Part of a small language model's weights: a variant of Adam for these matrices.
Each number is 128 + 32 x the weight over its row's rms, rounded and kept within 0 to 255. Layers, rows and columns count from 0. Numbers have three digits each. The size before them is the row's rms in percent of the matrix's.

# q: layer 9 attention query, 128x192, rms 0.0684, rows 0-63, columns 0-63
# k: layer 9 attention key, 128x192, rms 0.0682, rows 0-63, columns 0-63
# v: layer 9 attention value, 128x192, rms 0.0673, rows 0-35, columns 0-63
# o: layer 9 attention output (transposed), 128x192, rms 0.0655, rows 0-35, columns 0-63
q0 100:115131138121134170157061120151095112141114147095130115134087105127107132019116113088132099147110143073104095100132108108127188112109144101181112192098176085161156171108116086143103086110059117
k0 086:141175146138137154172144170058106137107139088119125096146125100115133142158096172157162117176091125103082067087146136094134139090117162135159149128184191177128085108092114117117145072106099134
q1 099:152184157116131149128155130117132192118163130139130094126115204123143082140115161146158109166117117142112188162122142148154104145124092176127110089168128129097094105161185167138165140158126174
k1 090:107148147094096162125116150167096110094149133127178134065156133129123154131153135110115111142104148117176191201126181166118111124184101145133170143150110085121138088178124077122104103091152185
q2 094:162201177117151086138080140084101096141176186089139144125131101130142079126146142132140093131097131114129114106066146068171104136133026119128142148094129097163063151147223074124103123111151109
k2 092:102168140118110128113104134073040093103107186095125164188096133140125081155134106121119156092156096111162037082085127119216126087083147122166090146114109139108114187105140125088102157113151130
q3 097:201148161144136120121094101116113114118115187084161120151177168114120157086134145092154121172130177156108124126106155165151151115172112142147049136135124165137171122225179153109110132101129072
k3 097:170152160140141124134137155072158148149099155129124116139109147129155111157124151141139135176149089151099119119092118135192073078106100156136131137143119194074152112180185143132121103082156119
q4 095:149155133065196124103105065165135160121159211112112107147149153157132149113072093146183110165134097114145169141100116126135110099073139155132092049142104048121123115190192135158107117196130120
k4 094:156129190115096119120119109180113117119165168093095171082188093158096189052161141119136148169113087139149098143173137103113177123203115093139111177137133106164136123139150078114045067108108156
q5 101:149103153159111141161117118099078114121116116145108055148160152115110129119115134103102138160149113129132103127116131140125151100075192130126135187116137166162189184130144125144120177075072102
k5 099:140097132141148149132140169191134151130123146145111088177150167103186140131143122115137127091138117123130173175089159182149111112085179132133146124120145148111098116099138144153125133127081103
q6 101:127128110124131140172058108159081065097126138109155158194134165051144170087147123140080174112157138092146090085130161205121150134115170113100165132133106102161162155134117157113119141082144083
k6 096:162149100146112139154102161176114127149116142117139128234111128120142129153159156110171175068122075161131183122096162153143167138071164143135109093122144107145089132104109159156141124155079117
q7 094:137074158128121123159157111171148167100118152153125140100151065134107131192116119154158110131147128165128119176160082121088103135131137145110115110115122127063090119111080082151127130105139145
k7 089:147083152158183167136125112100139148158155137089163099100148113151069097143103126131113076131137146158128068136121095149089146126183135059096059135087099148117144131074152076123123124117106136
q8 097:148093122174147128162144140131144122140103077142113139166100087117119161127175156159101139066117165138139095127135154158101158127124175094101103191132163191141182152080096107095130125101099119
k8 075:087129131154124135155102153066115178140141113128117091122095111162096126140089079170134108180128138142096174128177159165114152125065175115091112128138186141110091129130068167125133157162078150
q9 106:115143170099136109173128084100150110146087102138071073083114117165137151091115106129092146133160123119153150138136102122150127198095100128091186108122134152088126134116182110154113154164111208
k9 089:113151110125144127154063091121139135149169139116145065092175144133163089068105121087084111169131194060120077106148116106153129133073076070117197169179098145157158146065126077147141126130132147
q10 083:197165136117166198106138095105121139164164156155112110165197177161118112131098086100157080186122117157122135122079103099155093040110107126150109127183081105132116107187153183118107155161158100
k10 101:172154123114116173125116161162137115119130110110076119159151137148189176142153084101161195133135127135121148084106124128177078101112071157186136048079110184110139099154193150127099104196158087
q11 101:181108134111159077131126114140099140156111184129137146102086180172169116120142157113121122158188071158145139167118109076134116134100129149132142093124144115083051115133189116113109141120098147
k11 097:159091130111093066131114098175069132173107190062124153091113162146183132122191101078114117120171109152176072194149134150093112128138186155127136129112102119092067191135153149132095126139159141
q12 119:111084149145122162112165101157139132153092080135105180102133135188128130145150115098185147167127130113162179174144108139111095154147121120092122059114148138142077149129170129142137119128160183
k12 091:110124112127130129185120099132095093171093120111123133139161082151105144143109094067084108158140200133148142121099091111161103174142084082109155140086162147142150233185161068128129104110122170
q13 087:176127165102177112097104119130119133093153177104102132102171112147092169097134139128160141172136163140112079114148126124103159108124121105121121110111175048162190131109080099154132098136115108
k13 086:175096151152178066096115102076167116132083125190119105222169162171136059104132132153178067093143063176123092113086095075117079103033141156121122106080157154135146161145143169106121085148142089
q14 084:118106124093116064092102108109131178100119162151131070113128127111103106091107147146121103182144097202146089110117118112149130115107133149140115164153120092124143170107113124132145167152102121
k14 095:094121095121155070109093105109189110141140151096116108129102173063184158092184130133126220118128107151104096107112143141115129091113195147130146081153082147094130112088088203114113172128115091
q15 080:172099171134111146116146103130177125143101131113110155142131102154114096143111192130164136147141130189131150162103074107123139143103176138119104118128164142103063131129205132161108177117126159
k15 086:139109151123078145108163126140069132146151165097121144014145143127152094137159122111137085166136157082111100198148124161089135084176119126121128149167120113129139208155101147117131120085176124
q16 113:124169080087102086168133159111105134140128127063143101112091140117212100122121092090080144150127094134156123158113129087155072150129072118152153120189132149110080140109113145112136141121123206
k16 097:100110107056055084105074139120092074106126134087160191116085131085199109114151074148089150116130152113210108127138155149159078165128056160137128132099153077132110115058088125124109161143161140
q17 087:095117193123116137081153097134187127152134081145128114145145144176096123135139125119099098142106125197098140117039104153169143137179169166116127110180079134108087124199119123138149181125164103
k17 101:136155089123138156109118114104153135083134125130124133105169165120092112173125118152159154164137131175128189071071055110131082104064072142121196116160073172148134146168169162119139168138130132
q18 084:175170147165166089094165162117160125096097131134143109124154180086176091157112133116088144099138138146096128110094108111122121159144006199120114121126093170110178100125100079154171160109144085
k18 087:125153128176104093094120120142210114124124131154129126082098145098140199084129118115082088047208120172123127085073080094166085110149072171114121107084058202166157097109145114146174162109142075
q19 109:160099124154116161163121118110047099084166172172092107181122136112080123132091172134123098136131121132120091100105143150100144093146144140184049161095145150135182143123138141158153151076098085
k19 089:121116084130173155149135186076156153130110150131104073127102158161139097188139149169148103137182092130096126110110121141155085090091201148165113129153126176063108092134155179150143144127126157
q20 085:163043101117131106157112133125101123093138148141164118103142077152128125107148068122116107144106149118166113116177147099132145112124077099105068157101150142150146133147176129125130098135149141
k20 083:170079140189152122151065151086187133115124120167140105191124113082137114164068115130179089102148134159171117050108098123163100136069070129155099121089185142143090107149122092136140117153117137
q21 110:161151165085135110158129123132147139140122138081161092093170126158199119161126108110159098108136129156139167157134088101140087128104130112096207087086138113117082157151182148114154134192145158
k21 091:142120177129145138090093116160100125132178181083152198114148108145058140136122067107138156165143123118177160137112098106167177132182033076128160100135136082145155143117137150139146133137138123
q22 098:086144119151098143108123135084103157139116079157126104158124100139093115127127121152085123121125169122126144095114134137180131120135103168145179152152110148158157144162129116090143134165169131
k22 111:112184084118072163132098116119127113109172071119124111158082144116116119115122098107090093130115131081167165108096106113176119150112093143120124142178090178152093115181134157125114157138149158
q23 099:130111092166192080121131106175153212163097160127090136192155141154139183101116102144137131150155111139185139121116119154071130126119139121081156088125073125133137101200145147104087074184165142
k23 094:112150149152128146117128074136103173165097183082115187101148054102086160120136119077122128188130071157151090133144103118085130139155176176041103142118038148147218149147147155088100081185128139
q24 090:175128147209146140125115144070113120102165128180089078192134159096087109084112135140140111141108111142127155096118100155153110101099075165120101145163088186132153102184158120189125137133097119
k24 097:188207113113122137105146180136101118107111118155103084121108122141144152135151143163146142104140130129172139151137120136181082093153138175160110162149103169117120110207134143137067167147113188
q25 086:088104083177104143146151159127151157102134043122148113125131071052123117144147105118089121085114129165168118168106125103122145160130079172152132171154081155054102149078066111154128132085164162
k25 102:111194141186065139098117164093115080074158092153108096098106161138134130056172149099102113080108186180169121111141124140082144208195139149159107144162050055104148158127065161110133162142101158
q26 087:165125142138158096110148149115179181099111178162097122141155130160129171126122102086147083207160141112144132156134173136168118114138125133165036100112175130136107081159139111165136098164127153
k26 095:115115120116113084148128085106091108157111127148151093062188123096117177133172113116138150074094148129116142147122096164129102105120172161149139115071143105095196106177137036116108082123111150
q27 105:204144157121172123112107121115126111151157204110125171131163153163203137138083105078183085190137133144129148122117150132129102159107089124100081048089121083147107140140215122150155099177106131
k27 095:138112152077118114122072088122136073147100196143127184205155164130170155149100077125136171113137149104096136152147111117167080108107141106129138088084168077128169094161176104129099084135072137
q28 077:138103107162123116103141145106161126082102138139189188133103173108108112116107179116061146144111092179106108154103096153115134102108126112080170121151098114153147198129061114152135187069115133
k28 099:160152123112153122085171106121108103117137161144170157170131165132220137227115085129114120069166122172163130145082156154160091124141123205078097094119106159140078142112103193127197148155108094
q29 086:082134152182071119099112108160211090073116087144114126093134096086089141122114126156128162137136166176102122093185070131188106110115096079128085164148109168140155126176121086133102150123125098
k29 098:103123152167121129117148137116140136082180117133161118077137082090103115179096116141102156150123111163122118153143063125143120101142040151103079152121085212181113143174127100124134134108162147
q30 102:148129168124165080116069058114099104178124216137121158183148191151187152131103112113152114144129142145169125113141190111116110111068154130130089093083123073135124139121167102098078049153110134
k30 120:113111127122132111138094114236121131145149120145119152200153166150121186081126144103159165127111126124134088092161118136052167054121163089145144143073120138077148109141162137112103097098083118
q31 077:106161157066149161186054090066175116159119163138114126078179159107159132123101121098117145149174127089119104126137118134137082163178113092065092140134147116178117148099178152112122111169097167
k31 100:185170131158220122133118136083169091158086184118103104180130089137171097141045114105140105135149092136098129073077120126141147139051086077110109093138159109111048155118145067148177130117175162
v0 110:134109151148139077138105154163114092099071135114073127129107196050161096165104084155075152082124069108142112157098170168143143122180119149121107111161062169121192159114135164086139105103125157
o0 112:116106134082051133195144178138121102105143142092137122095141103174154126131148154082107147125123158136084106118103166082126162139143124175094134105129081151074113124146097162145120093105104164
v1 106:090114100140161148051149142093136122148179132166082157122158151099099141180115157139173100110082083063095147157164133083114109137099167095196118122152099199124130075112159159154162115123076151
o1 088:084120109113088128171146145075116079105149114103155146106169107194082096147086180157162141167114160127148237170105111180110096141136156144167124140133147170139115091114123115173192132152194160
v2 091:158168134175094162152159106108114140077136139154161195096134177184102159154096075104168121104097171178145125124139153145136183159115101118095107104099086028038117083166100098127108092171147175
o2 098:128111120097126130160143135115121149143069169139191134093168166113117136160065101132096058095108168126145148159142132110100139107155124096177076102109109073095111140137079077149136034068131190
v3 101:099134185147096107112140101177136180091080169110134107121101164083106081204075176128111127124108139153100122143158143099145108106202141133102127166090125153142134065175141046101148079127098153
o3 116:109124173143122115115127143043125126168102119126117129140132076097080116149038110105081132134128103158078045147143154107140129077141136143146132138108151129162117154090132126151132126133071107
v4 099:105105155141122130134136122132096142162150171136147146129122131161141071107123157125138082094112119116201087118179125129150129076099127108062071136140126067123150157148149146036085096158099105
o4 075:172144099129128145124100138146129132164128201117122078119114138107133158115148134134118167155161102145144000100124146132117142077147123127146081180128118152168159167128137155113135114161088102
v5 097:131110072166191109181150167126138089165152114151151132099129076154176108119091122221127134088163160128161140129103085158155109140163116135137068132174047103133141134141123158107085183122134125
o5 101:077103050131113146089134126196169095084174126143101072131090120143139110150131092175152089137112168161155037071112060196120123093065113169139110132143038158124147135136106149115099183103111168
v6 088:113119127139096067098142113141107159122106166175191155110064181169120167121064117239102177149204109087140113142134141119170101115127093151121132124120122176132119129123102175092118088149173107
o6 100:125136158127171082094112058155095123149145149094111130134141182224086102136045105078109100162146060094137124153136129150129133112106182079136156097128092134141135108101100129127163076147126152
v7 126:132128116117046096173119150132121095132163130141150116127079152129106174072144114102095119087129108062091122137137108155105137140060111143080162115130164149167100119128099090173093115186117148
o7 110:113159106088106119192083074189140084125089119118165054125106125046145136143106128133137127148076097120115185147167161123116146103129089174131154110184159141134110118090117141099123098140084118
v8 102:161156129117139144123141163136139123047137170114136173111197026102148125126148127146151096162103132134132143100139134174128193196117134202140146142126112047174148065121117119143085118114174133
o8 103:130107127127118155092141181114067098139128137132152062139098089114122159111122140117149091110089139194110255125089135089151128210153091163184087089184100077172135106160108117118138144113125084
v9 106:156115110213093103043129110108121080138153124125177083104095122077167160090127145098145146106079127167102101136135168118117117191117103137133135134146139160095138155088104130136132097142022160
o9 095:124054125157126107169122145149161049112153129124135082107113130129159160081140144174145112151142093141177027110186134145113137144126112108158130147142111143153195106133173112141114161081119140
v10 104:166152101206147178193096114100150138134094146110079119176167115098140055133205113091084150113149160116136146105128065157113152105136157127138160161126181060115145150145162155089131188123219130
o10 108:138139117124172154166161114050175134126154189140127114080166149150142038124137135130106102130105145127109049155105111127093149162165133121128120098148119087190128101140148106105153151095167160
v11 103:126144150138088136176131118126137123094089115055153075161167111119113063157065102078128087131134168085094156151136127148094108110178145120151157133150163100150154129093121125138200133098147164
o11 114:172128143171102144195138166043082066133102079098144105113118118166132121146146158113128107082114177118082186139158118075130121164178178176106134124126186113160135145114103142082101173093124143
v12 127:146173141163149209129170154109117136119176107131030102148149143041150096113148135085161171088032108096134119094178078040191092144153109125134113160113140147121107122195141136161106148127051119
o12 138:095148108158101104137151102116070083098175140132089154143111144079136145095166160152133156135156143198085115129136055151137107160152074159129027151152098143123155164156167144117125191126138134
v13 089:110095111077141152216150111138100118104132145116116116146140140159049135147142087135083119184150113150135114165148155116121178139077137105093086118114129166215068096172133173088120095126103181
o13 096:108095165115143144173082133148107102096109130161130169112146101188110123172183153148126132129156136121154029134112131100091162091119157111089067137110128112146152097190133170082176147127113132
v14 123:193116138153089182049131148151137102129165166069135140147121111142121106145166137130068166084135075106120160118122078085132133132153163096121088136161089118138148085113158136095163126069160140
o14 120:165139184149140185148147139158125104112161122080127115125173094080100167136099165165150165131123139127133195201105070137156139144136125112135101135120117145100139095150149088144115079185157130
v15 093:150131148124068141024122069129111119180109150159118186168133102099103185127124159116171047090067095097064117149085202123133190154107120077161160138090077073162192074136150144170148115122150114
o15 088:112186147101090111102149179134155130151206163099125127082169068139074130128177180125178106138161085136091000162098139138150178127171121137124102147142088103101120091139132096108182149150147059
v16 111:121146131046129111118111110175133148088118193163177104081117145209111145114114144097127051128185070132171111149087161088123175105150140133122089107119112063103168132132125124111128104146138083
o16 118:135133122111185112170112106147139122145135204190086081146173086109127145112152134159167127146138074130170117130170179125107141092099162151119098123110120122087167086150150114100102080144067186
v17 098:123099144097123118170149125119139147133197146132059142103100124157133125115127123208099179106134116091158103148208116111134065102157140131151101154082121197128126124125116119144082148119074155
o17 093:118097110110109144113075134193094138136135091188081078184147098105148151092149082120081163133174136075127075119148129124147137094088091104109117156164103104100112159114115096155072122125025174
v18 104:157113135120115146099131123113129098119115144055197117073108114158110154136172141147175080139044167158156095152077123199153136144188169105140092117138165107141106093138106035149129126108074139
o18 103:145108115182171103101152121132115127101111075092153062152168098146122157134098141093105124119111136111135094138154144061113123108159118106141150136153150172160136158159153142162129097131213082
v19 116:175128103145169137071103135085142091178177150120145143131132185061119125121062103166146167125095093127118105139157153059125165117110142093174150136105065201103154146133125114098137086123133131
o19 115:070095092113113103104085088105092140131207152162107182128150079126098136132096127101134097158107146141093071131152138138159118090110152107190168155107115141158158110096162088159108100164153113
v20 087:118090167154106149124090190128105098149129090203086139145115130106170125083046116188184112125092129080166121173159121118152103180139096114167118138073125125115148092091100140136141111132084125
o20 086:108179086129132121181140082097137127101139146143051084098125140146182125120108142139095154126118137093087000114179159172143106157116176113115120130164156115166121115155191108134105122133094173
v21 091:117127127141085125118109151172116156082132139076168068105100166084171147092058105105152158142139138135139083132147152137160196137074127089169095124135109177161150134144127157182151089174047151
o21 101:137142176125149088142185138130134123089025160108139118047135136142149083150102154132117132123085186144128119121162104166115106145131112098082102133192165103064111150182167140121141068085157193
v22 108:115156135158126107106027057092133119202152092119117073152130125130113102083135105050102074127100119112125164143145103202104149110114108138099139120115154168134125077124174032141105146129073118
o22 107:136076129138139050100151171105160147114110129144169173109077111117171131101101086110122129145130128095106255159150178119083111179160090138149152154124102072124092107105052103147120067131125166
v23 118:102103139159088096096118086095137106184181123143126144100087091147102178097131142142130115083137117126087116164188105113123084158087155139134182124154129163140065114084128069108132137137077132
o23 107:166087127136118107123098145114194137155177143177113110153168171146125131108095161107065159150134070129144053095113158127106134162087109112090150169110153126189161100114149085124115170202113098
v24 111:150097098090113155169121037127130109092158171100221121094090136149113057163156166158057165110204047090139115155136123187150126048151132086061109105128151116160105150186103129045122098148114126
o24 112:190121095114161110168114083163139103079077131149157110127177111158132115141182177182116142101125126142186122108154124097144152095161157133092139109171132111117085158209138160047102045166187190
v25 117:105157135089125158110177135080147138099135135169170175143087155095059125157130130096184129094076137092087136134151108064144098114173173105091090125100128119061087125145144128155113173164127145
o25 113:137116141167093101088102177115114142141154163096185142125120129117118128124131096058073153132141111119124071137089151126170117092126147132149099144160171116129162146136121172114146157081093100
v26 103:168106119173157129099137208150131126084134097109097119105157083111111165151082125087168150145062156159139125076101140086146132121129128128117114154154121150062140127135146127175057147116023148
o26 104:145091113115123107145173103178082106124079125118119122138146142048083147118148126177131134153069133165166185111143156157151192143133126184084119066092111109102214117141104115156161141113122150
v27 094:145125091140088130182176135159119113080141129164139073095110125110167094127105141073160105078090187082049098130134146075141091134165145151142146172172153110073113120131138130185132068083051151
o27 093:109135157111097100170157115125139094118123182068156140093102102104178137119116141129098165082147166150165000108143110124147104185147081105105065125116111127102106201130124121099128135125134157
v28 106:111119085135179172175122136104132154143109167200090199166167132157153097140138173212138154116137105134150110082101085121101113123099164145115104110070094126139137148174130157060075183113180107
o28 107:155171108143145170062150124146203107106102146163097124106156151138182109130139100157099151115142165137166082122049113124162125125097117110068119142148114136155100178224120185058100116130197145
v29 120:162148112110169167090183167128176171092127100088085185141124120116079063172159125137153174090083082110162137110087165102215145077161193108105157108122131122105118122128137141113081134151157153
o29 108:117115147117136088131120161100133182116141118104152144143157112141119215167125130109100138121113155144128128156141122139174146134119137115122098188168127111093174102047171148157139169152179127
v30 104:147160128179108204096152179130144106114189175134144164149123100081099090136198161122123167077070100089114139099154088068184088167132213128192110142136166120156131108148160158136112147129086121
o30 101:130121119093109094186114121200142104136123138090157115112093115090157131124120158142151175104143119177152146144148145171139176089122135120107147112172153127160146127151080128097105128125108133
v31 120:116154145188132122103159069119166140097209165100084188146141159114125132147125112124111072076124076181121124094102066126122187095117122097136133088123095093160116144111122153100120183171153102
o31 110:113156132129180134028129131113174184141165157126173147090116106121122082110156132109155128104159148128114213116151098072142117104152143150156126116088110102171141113082123089124165137201138089
q32 101:077161167140118175077058133128125142087084156136096119080120107188100095144073126101166160143120131076135140165175188143178130135130087131116130145129115110103107177079176071122145159091076107
k32 109:097138120148120106136124153111157163151085141169093100121182132093111083105113125167146129100095196081121137167187155118142104134147083141113126156111171140143121146106143094111141142104153133
q33 104:116111126158149041136129115120167134155102089097065083138165120148140171145101132118090110086135150234083157115147086121118138124121131086124120102142063098184164130130127094091092136158108133
k33 109:072108162130184095118112055143165140159153146113089077124170050062112147118112118119158187092135179181113128157141081094130182164134071131107125153111066119158124132125137069162118126133124141
q34 101:150124120097153139146174135118038143133148202117108122136111125124107118126076140155101130128177136119157126176175142094120137145144123140185096090040074098167146107081174145103116101177206086
k34 107:148129125124131135162134146113098099145171171135118140128100166173159135112124121130135163150130100109101042128144118104117110067094142123205108089101075108154114147140135114111143045140154128
q35 095:098113144180123099125126085131100113148121102124155189135108106091122157109101021051203161156116212140126157135170133085110157148116100130124125076086204107086077139108144092190113081136080141
k35 091:128076192151111120078108115143142101112131131151094189073170118158130155109144088051123149134088172100175174165173144111116169165141065144121164132138185112085175117083131115101110031092100105
q36 111:186083139123087151097121138179127132065124157145117116158160122187115119098125093154166069171144117056102161123089074097144088127127102122182104118107221090153145180231163122133099100147137138
k36 099:171158155122113163120105122200131176102120135139134120160177204147104128145148147080131089170125154131131117094071104173155145135115093120159117105138187085155109151221169131168105108146168114
q37 102:138131107131130193087132117188102137108116045097084074166145142130140154078158120100126085146084132114170121152100171125061124209158162069140094134144115086086114127130093165209093105167102132
k37 103:105171132153131162154168135153137159139152122092059117139135152137129129134120125067160115121093141089148187204128181127121132054120141119114105122170121106085124102115093102142085098168134191
q38 100:075135051115151175158136169123102113099182086164212095223114155115128115118078146172111132108142136105097132107134152114168149065091166136154144119070056110177115112144060123133169174103149115
k38 119:095134091110116171113082206141129111091145056131167097125111119148091109113095101133101081099110092153108128149099114115167149138098164154157132091102108126158108140184101112172174156109121122
q39 090:081079115061127116162146181104106154137152129087115147091094101130140101126164108095147094133143135149136142152170072076088156143102136134079106115143147126110123191093094152090156156181156154
k39 098:107077072106095123136135118071094116119153135122190139128146132109098088110199159073152138134160107118105046154121107109091105132161153128104164107114099107115151136084079085162122143098170104
q40 107:127133162087118143133130126136095163113128087106166129154069147127098133171097218163117089121132106152114135128071177105138113094186128128157113156141209138132126093132135147113159178127208167
k40 104:097144117138072120179094131125085091141122119067151146120074092136133189125147099132099124127159126130122127160098120171093128117150140130134099157115153191110137145133134138091156169178207138
q41 109:159150074175155124107161118112173136148110080156131115115141099101083165091146115102112113152097124188097141110109074136097139143124077217095140147146020156157145091200092135143084165120125089
k41 106:114169159167188114069148123090156122106139111130172092140158111061130151087113139122124149110121147151125131097126124191142134109126080158112123139153011102128132080199120089155124155160124093
q42 095:121114096137154125145141132192121150153107139159144157098136131163110145140117136161129119115174152107134099145160109059099146152159151114117041135101155101147093103126053152104158068093095163
k42 097:082158084099118165162088162152096123109106161069152136060128124163161115156123146134122138094134121093136120106122097033126085139123120171125139071027158085146136138143069126099176103106137168
q43 110:064095143114061155132072140171130112140065104147135114097112170148095143128125144173104087112108139097216152143080100128115112155146134131106099112130133163156108139113104104099175132136127148
k43 107:081121067140078159114160152123180163111093107152092068086114205207101173141165128100098105108129061106151140139118108122140107114154157151140186121099114162117135120148122087161174156127141168
q44 102:098108123104140097191094146091118136171127146096125093070090152155145121114156151135108161125156087151140083127187166144091145151141135103102052142149085151112151096024088156103120129141127191
k44 107:077152081090140109143111152078105149127165150068145077048118143112111138160113139150154218134141152114122054116187131105087061112140166136140135111107058125145164106063065102150191105096093105
q45 097:171111153151100108070078129082170103125141100126106085174177200160185105105125109077130138170109125110133118115173147150132128143093087111167099105113090108077177150114188126148140136184174076
k45 114:091161174111129120089114132124150110128177164091132112162136195166164132121132110083163144135160170117163118126099163203178132125138143113173092090160105109171132109119154074118156112069170097
q46 091:115191090099094145139163142135110135080136113133145134132086156102138119097154132132128158116128119181068121138109066143161123135136146131170123115139108140095165096097104192143148119139113120
k46 093:149161146106090132132146142178116170113131123126153127085118134105118108135170170140145160149118099132054128152104128066144105172161110168210140137106107091104114137106111100164129105101134139
q47 100:151151142136133114147161096158126140151098201130127192158186100162171143167098164173147171090176174179115177107114040140167102124139114113117108051124061127101096122174200120091128085151184128
k47 099:160134108148106109128134092171120103137134187158113185081147056117085129084102092138118144176134138144145160158120097147099195088128130104132065138137066124147154133143173133200080125138131087
q48 091:178136160088145157121093183100129074082160180119116074139133161083155105104140156108147142170146064099090143134100118143174159174114105063132086121155165137229119109166181107158137093147126164
k48 100:144143150089091143063075098147125128134181191096126156116083171106166138116137090107149111175102105123118071188079162159195110158146153112163047127169169142103135151137129181145124095081100163
q49 095:070148078131121143115159100165134117069142046179160114169098129178110117129136127187092174128135143091146161109202150128072090105138099124125208128138121127131132175097118163128119142160165174
k49 089:056099090134120133187145175196136119113188030177132115073139139140104108119132068141061168159137160099125169161177117189051140115157131137131148114154109145218109182115107172124162101085164158
q50 098:130136156134167075122138085077110120137117141133134180098097133115105149107184164160143178138144141216111094093097075157145168122140149150108099155162124184156158095171123127119069131096096116
k50 097:133154136160197100136135137095082116106088160118160164157075117089143100134112151139123117129136112167147141078089096153155138164118194125088088113091102181148087123119136204122116139119036141
q51 100:105089114172141216149136152129117155104113085135174100122196102169148120161090120131155114122065175087157119114133104103132133051136113123134166147103085068141135145146090082150060164153107130
k51 093:109109123149116173125123163147109111069118103193147104143168146151132052110099082086116094095120093130129163154124066167180173171118130133154127144111130092120116151161133133158089164127130143
q52 099:072154093097084098151083130131096116116078131115182173145099099118135127117105107150131144110134181089115142125200180087125114151111100127181156126123177133101122128055102113148170024138111080
k52 103:146117096144104110134108147127111162133076104168137159140054124086152095147157113137099108068130087089132118113153143059151101131134098115180143170131183158141116131089112155124132077120085151
q53 117:153161134158152176188046137146151124174101162106138109124131152137147097101092096105163161075113130056216115108138107147085132077119057106108197111156120151083155022138181099172061100122113098
k53 116:149162140148128124137093202116131095130112176134198101132168069116168100111097106115130141108173102113140133142156097191081126134101093147115154147141113104134133101144136133095107119174090150
q54 106:115181162148138129110130125126124087128143073133147126168111192093157101097110106060097092087107078200043111119051091147176147144121141130147180131134112151152131141104141129140160173066095097
k54 108:109170165142161119094148137155099107143184112131141134168065133054159174134149117125122127070143129177088153117084112112168164160112136154154181101100141136078114160104108132086153147065078112
q55 107:086150116191144184120097155143107128092096077144061108165131109146101086145107160137147147087086149164137125112155129159130155162156145148141093161175121153143129144139213126094134134114085094
k55 100:086142100157133137138165129123145130140146131148090089136121137134125058106181123110181179132148133120108146167115125130141094135130145138109091126122120162153089121165160095172108182132190142
q56 104:198117141194138078137123144144179158144089166156175090152168130096149141106101134160116113153174099145108142066129166140104143110119083135092123123142104134076139046158104096137192185137198050
k56 109:149100112145107067124127155065165135154131171117157095143090114151146194100133097156143057096180143147120112127083183145101102100097110121091018153114118174141103124141147156049175200142157151
q57 094:100194120055114160176151167142149080172151110094163121115140136101117174153096117094154133098154122151111144116054045084149112099130109112115127087146102100121124145108086106099163147109171121
k57 095:111175089110102119057124149164153105122091139129137148168168047135100174134100123091111127109097104133103146203128145148177143169146141105151110104132119151099106156114121127151140137140110119
q58 103:129117124155128146163134082099108116092145106137076112168065098136090132123149104145118139146107156162124100098189141175150144133162117085143106160196150172214123111172177146125115176136111183
k58 101:153108137150120154118141090088133178130169093147078135130066104129105085170140140140146133158096149152155114122122091160146142177142115132107120132186127179169076086145176123156125156128122115
q59 093:118101142085107116074144077145092135102129118122148147076140146139100109132122173197123146045158175150207123150138104085153134151155110129120171114156125131115173110157136107089126128096053147
k59 097:116080077135126124142141096175079080132085142174100164129117173078162057162180172150098096130104106117193135143125119107112172148133128128083199196097130130134158171143113163159079146103158180
q60 111:140144089132090224129102101117088121155142135122168208132100122112081106184155170058094151191084086129120115127156200122171143060146104110088135145142071111142096109133133140150153108124094118
k60 104:154113111174078181117083090174144107116121143131110200156103100157120067106097124152140133162081153087143123130126181151153118098163088163089196131182073076080120104132128132118182089128143107
q61 094:119163140082115140192117108137161113224166099096076167132071138150127141176185107093124122128141130176119118148087121170144130151135123056093098109161154158116092143118233085126146145117136154
k61 106:131176149123150151157163102050098138165137150088144171098086121131132184140143150133159192111129116149159110138119126178165081146135156082039177121145105222107090145119162121117155165130087136
q62 097:101157063096167147152167154087147116103129100116197133122170123139148131146096153099124131090105186076158183081145115145135107136133110096165128097126120090132154118101114083105134099136146138
k62 091:114126123120151129140110167130143123152159105107113185091075115083117156125103065093127152139134066137127159146135106114196164130148114117179108137118133113142119153128148075182108107133102113
q63 087:160080158193140127139171154113090184119097122191134151166135102111135116155136073124145135108129188095165115069138143171075122131159167217138141130141153125129140094097103129119101157114107080
k63 085:176124139147167135102166149088109123124136103184069118151112153190137151150162140115100144078143069090092133072182168205096133125114150143136094120102131132116130084111143134118110115116082068
v32 105:171145143111118153197117163127140117149123116117109112133085131167153113131127100107085136070136153105097137143106157110114147129117103119158111140047148101200094109114151083170156160127180135
o32 101:181107141062159152125125111135126137108150075100117171113110088132106114113138115064058138150137173103115109181123153207091167084094163121166126141146176137171095116132185101130108091154139162
v33 094:103159145145169163165139119110145153198144132177095163130090124206121118108106157083106165105141136174098106111100077151139079150166142180076064159159153123121118093108147160171112087082134138
o33 093:119083141170160136132137174119199139131146059128064163117057159142143062156174147102130133136186144153090099133155096140108174194103132112119136136153140141127168070122105142110127145135070131
v34 095:117101083093106169132137181122192192116095137174152105121084081120132158199142120096145116142116117098105139094098121149123122130126087213137133139135158144096086111086131077111112083082157122
o34 097:213107102173146117116134081185169109111145092109111093196119155086141186143079140106076155109153128104128211133071157133132167134151130144099151163135103197181156082143179101157138107139145144
v35 119:094148084148150110144172175073146156140131174111181140126196121072120096115131159139147080102065132128152117160100109106118168152163117137128117074094158140119174064129135141142136151110090134
o35 130:118116126135058109134156132158122120129114095150156099145135142069146147128076138145109156133100158136154128116079141144144077125132103167183124093138078157137140169112097144180167142113198110